Weights of a small transformer language model: gated attention, 1643M tokens.
Each number is 128 + 32 x the weight over its row's rms, rounded and kept within 0 to 255. Layers, rows and columns count from 0. The size above them is the row's rms in percent of the matrix's.

# layer 8 MLP up, 1536x512, rms 0.0798, rows 248-260, columns 0-127
size [ 87  98 103  92  97  90 100  96 103  94 107  99  93]
[[128  17  55 111 164 182 255 226 201 185 121 145  84 135 194  72 167 119 144 193 106 173 110  90 149 109 161  90 150 109 192 149 157 125  71 118 107 122  85 108 157  97  97 143 113 148 125  71 153 146 129  34 162 122 103 122 136 103 144 103 129 149 163 177 151 130  99 179 104 129 101  75 156 116 162 134 177 113 148 138 126  94 137 155 129  98  83 142 117 159 114 151 137 165  90  96 138 190 145  92 105 135 138 107 127 166 134 122 121  71 122 140 181 126 124 166 107 101 141 135 184  83 120 176 178 161 143 172]
 [136 136 163 158 146 125 133  99 158 120  91 119 133  89 133  69  74 159  97 140 118 144 117  97  44 136 110  65 106 119 144 159  87  73 131 174 145 155 140 185 147  70 132 139 167 127 168 142 143 122 146 164 114  98 127 192 142 125  95 110 140 144  86  92  48 112 179 135 178 125 214 138  80 134  89 155 117 100  89 101  80 164 138 120 154 104 149 101 109 100 140 144  77 148 183 166  94 109 171 103 131 113 186  86 109  87 151  84 106 124 173 126 160 117 141 130 110 107 138 153  84 139 149 128 139 131  71 134]
 [188 126 125 125 115 176 168 136 120 123  52 169  53 145 162 111 122 101 109 137  78 112  99 123  65 152  77 152 114  63 160 157  68 127  80  81 204 124 127  73 173 134 103 180  50 168 147  92 113 107 140 138  89 117 142 151 110 183 137 179 136 166 144 117 148 128 137 104 143 114 205 173 141 139 157 107 112 117 108 143 181 112 131 126 122 123 148 166 116 112 120 103  89 148 119 163 152 162 129 176 143 134 105 161 178 104 144  85 103 107 118 150 101 128 147 166  76 156  90 168 131 111 195 108 121  94  85  86]
 [173 105  84  98 181 155 147 147 150 120 113 159 126 129  58 102 123 150 116 174 166 137 176 100 123 170 124 119 143 111 159 114  90 177 143 162 145 179  57  97 180 101 142 133 120 153 120 118 123  79 134  77 131  96 189 148 132 130 177 212 118 180 136  63 126  69 170 114 137 149 154 137 154 115 143 123  84 146 178 145 107 126 113 168 139 148 127 104  35 116 133 151 120 142 134 150 124 130 160  87 114 126 127 145 145 128 142  82 131 109 169 106 126 151  93 112 155 106  98 107 196  94  91 144 170 112 131  81]
 [ 96 165 189 127 102  99 197  73 179 137 143 116 141  78 184  73 152 141  91 132  94 134 101 156 116 111 127 169 134 181 132 154  32 165 129 145 153  91 144 138 220  85 139  93 145  91 165 134 124 120 145 115 102  96 129 151  79 149 131 136 120 142 128  99  58  86 194 118 115 155 112 120 123  93 158  97 123 156 111 129 171 143  78 115 139  76 202 127 141  91 155 128 207 161 175 133 171 146  94 135 174 124  86 101 158 175 118  91 124 140 163 138 112 101 172 142 149 173  66  45 170 138  84 154  95 100 134 205]
 [145  22 123 158 232 121 255  75  66 212  57 160 174 107 133 128 110 177 150 110  84 153 104 139 137  98 143 160 153 104  93 122 237 115 133 132 207 122 164 124 141 185  85  75 139 116  72 120 140  94 121 157 145 124 163 137  93  83 104 112 161 107 112 149 123 120 149 119 147 122 140 140 107 102 161 152 113 199 138 188 126 117 120 137 140 139 121  99 106 134 123 168 157 164 144 153 178 184 139 150 114  98  87 116 133 135 118 122 147 164 123 151 166  96  89 113 146 161 140 249 148 184 125  77 159 106  68  89]
 [146 119 104 134 184 143 136 114 123 128 135 136 118 183 121 132  98 116  80 133  83 150 117 133 142 134 154  80 169 139 126 116 128  82 100  48 152 150 126 134 103 173 134 128 115  93  94 178  89 131 120  99 127  88 128  63 151 155  94 192 162 129 109 204 109 127 110 158  48 126 125 107 104 116  77 151 154 148 161 109 112 188 105 114 127  97 142 167 135 103 107 143 133 148 174 119  91  88 129 122 135  55 157 140 152 130 114 166 114 180 105 179 145 121  99 106 118 133 155 116 149 117 112 149  93  92 137 112]
 [188  86 147 198 104 161  65 115  91 137  63  62  81 183 203 159 107 140 133 110 230 113 122 131 123 115 142 133 130 126  89 139 171 129 172 141 153  96 103 120 148 134 154  87 176 143 127 122 152 155  80 163 122 123 102  79 154 101 183  76 109  97  89 142 112  74 155 174 101 143  69 148 124 131 102 167 158 169 125 135  86 122 150 159 132 123 164 137  96 121 137 152 131 145  93 130 130 131 104 107 163 172 100  92  81 108 147 153 117 128  69 163 158 155  60  98 147 125 211 142 121 164 142 124 115 100 151 131]
 [ 88 200 145  59 109 179 138 116 147 125 120 133 169 140 136  57 162 159 136 100 185 162  82 107 156 113  93 138 143 111 157 115 105 123 171 120 120 138 168 130 167 142  84  56 113 163 107 165 137  86 142 123  58  69 123 140 160 209 190 176 117 129 194 119 106 102 178 191 140  21  77 108 100 179  71 109 119 138  91 117 168 127 128  94 128 126 153 103 111 186 153 104 128 141  55 108 200  73 111  99 124 125 152 158  80 142 126 186  64 140  84 160 183 158 126 118  50 122 117  90 186  44 150 155 152 129 137 122]
 [135 147  96 118 124 149 153  70 181 162  36 108 145 169 141  98 120 102 157 106 151 127  80 140 115 116 128 144  76  97 104 135 122 117  75  83 116  83 102 126  89 195 100 154 126 146 123 105 131 113 179 177  96 143  85  78 110 117 142 179  75 128 112 138 161 121 144 115  85 166 126 109 111  94  82 140 178 129 127 155 109  95 106 139  93  73 137 107  80  88 124 109 145 175 208  64 137 160 155 103 122  97  90 157  87 121 105 118 153 140 122 107 124 150 155 169 145 178 157 129  57  62 152 109 135 209 125 150]
 [ 89 126 160  65 107 150 133 138 113 137  85 111 171 165 113 154 163 191  83 170 151 109 152 147 105  91 108 121  70 145 174 122 166 160 126 114 146 110 121 111 119 138 106 160 140  99 184 165 124 100 179 140 155 159 139  50 174 156 127 171 105 128 140 151 120 130 141 140 112 124  55 143 120 114 124 138  77 145 131  97 105 157 125  98  83  99 100  97 139 178 135 112  89 122 122 120 168 117 138 181 175 121  97 118 212  86 123 125 174 122 114  72 118 148 136 107  97 172 136 114  85 142 171 119 146  69 179  90]
 [ 85 121 136 121 212 201 143  71 124 167 179 140 166 122 111 159 141 118 105 157 125  99  93 137 106 105 148 145  97 166 142 133 149 143 158  75  88 122  98  62 123 142 101 138  67  98  76 175 117 116 145 103 135 167 103 134 150 180 130 122  88 141 127 201 129  75 102 107  79  99 144  80 160 151  88 132 139 134  90 126 117 174 100 173 126 167  68 107 137 108 144 208  97  98 108 163 118 157  81 106 157 120 129 103 107  94 107 128 102 128  85 172 125 151 118 103  75 143 114 123  97 116 132  88 143 141 136 133]
 [127 157  42 137  81  99 127 184 105 221 158 115 113  94 111  75 152 110  65 113 128 116 106 158 105  84 143 138 139 150 119  90 139 148  94 136 118 101 101  81  95  54 116 145 106 170  65 165 114  95 146 118 205 165 168 123  86 114 180 174 134 189  32 165 154  81 141 123 186 174  77 104 148 118  99 112 111 100 116 153 112 118 116  90  99 130 118 119 140 142  85 140 170 147  88 160 115 132 168 102 121  88 104 158  94 175  81 104  99  92  98 173 128 109 122 134 100 139 133 147 160 104 121 157 134 167 166  74]]
# layer 8 MLP down (transposed), 1536x512, rms 0.0468, rows 248-259, columns 0-127
size [ 89  97  99  93  95  93 104  99 105  97 100 103]
[[141 235 220  90 123 189   0   2  42 119  88  63 172 115 118 128 135 130 130 155 146 144 137 108 142  87 141  98 120 152 128  94 159 170 163  92 132 119 122 127 155 113 105 117 143  91  65 104  80 173 177 124 164 137 152 121 102 132 151  82 170 128 157 121  87 145 111 148 176 140 165 131 103 111 170  89 184  91 141  94 155 105 132 151 171  68 123 113  84  74  74 132 159 176 111 129 106 132 135  84  73 115 140 125 133  65 161 115 118 132 165 150  39 127 110 149 154 111 142 123 134  23 102 130 103 112  89 179]
 [159 159  52 169  90 109  86 155  96 101 107 136 104 157 138 139 213 109 105  84 141 148 154 190 125 139 168 173 113 138  98 202 149 137 186 104  91 101 104 134 134  81  81 137 141  77 149  95 165 126 104  65 100 117  93 164 158 125 152 130 159 106 131 159 104 138 182 114  93  77 104 121 120 125 149 118 126 116 162 145 152 132  76  87 132 138 142  94  93 152 134 160 178 167 114 117 139  85 138 127 141 149  87 136  76  72 123  93 150 149 117 125 137 135 115  93  86 144  38  99  40 128 121  83 129 185 153 120]
 [ 80 191  71  94 138  84 147 113 175 104 184  72  73 108 146 133 163 156 107 101 103 140 219  69 145 147 124 112  96 154 112  99 148 111 138 191 125 165 149 144 105 148 166 101 140 128 107 176 116 113  62 106  94  91 117  92 149 101 106  93 110 196 154 122  49  92 147 145 132 158 125 108 127  98  87  91 164 165 112 105 178 163  60 186 134 161 132 106 134 103 104 154 143 124 133 116 113 120  81  95  84  88 114  73 150 196 148 138  96 186 184 157 102 187 143  95  80 144 123  98  74  92 127 151 119 119 122 124]
 [127 103 141 146  32 136  61 133  79 113 143 189 126 132 178 116 164 178  92 111 138 160 139 162 136 139 131 163 110 153 129  97 107 142 182 117 171 134  98 140  93 119 138 146 125 143 104 148 133 129 188 181 118 138 127 155 125 120 127 153 157  91 173  48 139 174 145 140 175  78 135 153 156 123 127 179  97 149  69 147  51 138 147  81  96 137 193 123 137 159  93  90 143 162 130 150 153 138  82 156 131 190 124  93  97  76 170 127  60  96  88  53 157 130 176  76 109 122 132 134 109 150 113 164  85 112 155 116]
 [117  98 100 222 161  94  45 152 127  99  91 162 164  57 125  82 133 101 188 112 110 108 131 146 167 154  92 121 165  95 151 166  88 136 123 102 108 161 140 124  83 129  96 127 131 139 160 166 169 165 145 160  80 160  73 119 193 190 150 123 174 100 180 132 181 102 125 165 165 115 114  95 108  75 129  92 132 154 172  59 118  81 120  44  92 181 149  98 135 143 179 114  97 174 140 138 112 123  86  85 134 130 133  91 201 143 120  77 141  96 149 106 111 103 148 118 129 112 134 151  99 152 149 148 116 121  82 129]
 [113 170 151 150  57 121  41 131 111  90 205 149  75 132  69 146 155 148 143 195 133  84  85 142  53 102 109  73 162 130 116 153 102 131  78 156 103 124 147 158  98  54 123 159 121 119 120 117 123 150 142 178  54  92 108 157 124 131 111 132 131 110 131 113 163 203 155 126  94  77 115 111 124  96  67 131 119 144 107  86 118 175  91  87 128 136 166 129 165 191 149 118 121 133 135 133  89 116 144 173  67  77 176 139 143 120 144 112 147 172 125 161 144 114 134 135 149 147 179 124 152 143 155 152  89 137 177 140]
 [124 175 147  85 137  95 117 146 167 150 224 128 117 104 214 154 114 101  93 117  97  97 141 148  83 109 116  88 184 151 132 126 131 126 168 191 115  97 168  47 149 138 131 123  97 133 131 251 117 124 114 174 155 172 109 139 130  34 133 143  91 101 143 124 133 149 168  91  98  94 140 185 166 156 178  86 132  82 142  89 129 125 120 186 198 132 115 139 118 150 106 130 135 145  70 116  50  69 105 136 114 119 123 170 112 145 163 162  80 103 105 161 205  85 161 119 122  76  98  73 118 123 156 154 142 120 159 132]
 [ 78 137  88  62 145 150 146 187  79  73 148 164 125 161 149  83 163 180 141 120 193 145 137 146 106 134  89 165 116 114 140 125 133 130 159 131 154  97 118 108  83 103 129  65 127 125 155 147 125 176 191 115 119 123 130 168 119 149 130 181 149 129  99 112 137 109 168 168 138 152 128 162 118 167  60 166 136 117 128 146 161 162 102  92 143  97 159 109  64 129 155 169  99 150 127 108 185 182 152 126 116 118 119 159 107 112 127  85 154 142 131 142 145  94 179 116 104 120  89 161  87  88 124 120 101 131  97 118]
 [127  86 147 156  92 110 133 153  62  92  87 106 129  87 144 134 139 168 113 155 110 114 125 117 135 157 107 159 140 182 107 107 181 133 143 144 127 132 135 151 162  75 140 127 134 133 129 204 174  97 160 115 109 121  98 135 105 133 146 140 104 131  89 150 143 146 166 114 139 141 139 122 121 110 161 167  96 129 129 148  56 166 136  73 179 100 158  90  73 141 125 170 107 107 147  82 128 139 120 131 159 159 123 182 122 111 155 121  83 153 126 156 107 167 143 127  97 104 116 115 142 108 114 152 144 235 129  86]
 [199 154 150 157 123  72  69 102 116 107 133 158 168 183 182 156 110  85 108 116 129 150 101 101 148  58 164 160 161 104 121 131 159 114 166  71 143 113 133 191 131 154 116 111 135  92 101 156  45 155 152 149 166 117 172 134 150 155 100  97 123 104  98 117 155 141 119 157 115 103 153 131 110 222 130  84 112 180 150 121 101 147 143 182  53 187 174 117 101 160 143 150 117 159 168 132 146 146 137  55 141 131 168 133 194 130 133 121  91 107 123 109 145  64 103 115  98 161 108 154  92 127  86 106 107 179 167 116]
 [135 153  88 178 175 157 133 122 165 117 126 168 136 131 132  93 149 183 112  70 100 154 136 130 198 115  70 144 179 127 157 104  89 124 118 112  91 132 151 184 158 140 165 164 154 104 155 160  83  96 144 103 142 115 132  44 111 128 151 135 150 152 122 126  92 140 111 173 105 104 141 112 148  85 155 163 133  97 108 134 154 117 180 160 100 118  58  87 116  94 148 106 115 132 155 125 162  77 158 188 150  94 112  56 149 173  93 127 118 108 107 119  90 136 175 131  84 132 135 155 119 173 134 114 113  86 197 137]
 [116 127 133 179 131  50 138 191  64 108 140 108 160 108 115 170  80 109 117 106 120 103  52 111 142  98  85 170 109 112 116 172 205 169  84 116 128 155 146 147  78 127 112  89 100 129 154 102 125 184 116 109 123 168 158 155  72 120 118 164 105 131  93 129  75  86 174 151 222 124  78 196 117 101 121 127 163 141 123 118 113  82 107 149 137  68 136 148 114 128 175 117 174 181 137 126  72 129 120 139 107 100 144 168 144 149 150 115 128 104 136 142 121 142  93 160 186 144  91 102 139 136 126  91  99  52 160 124]]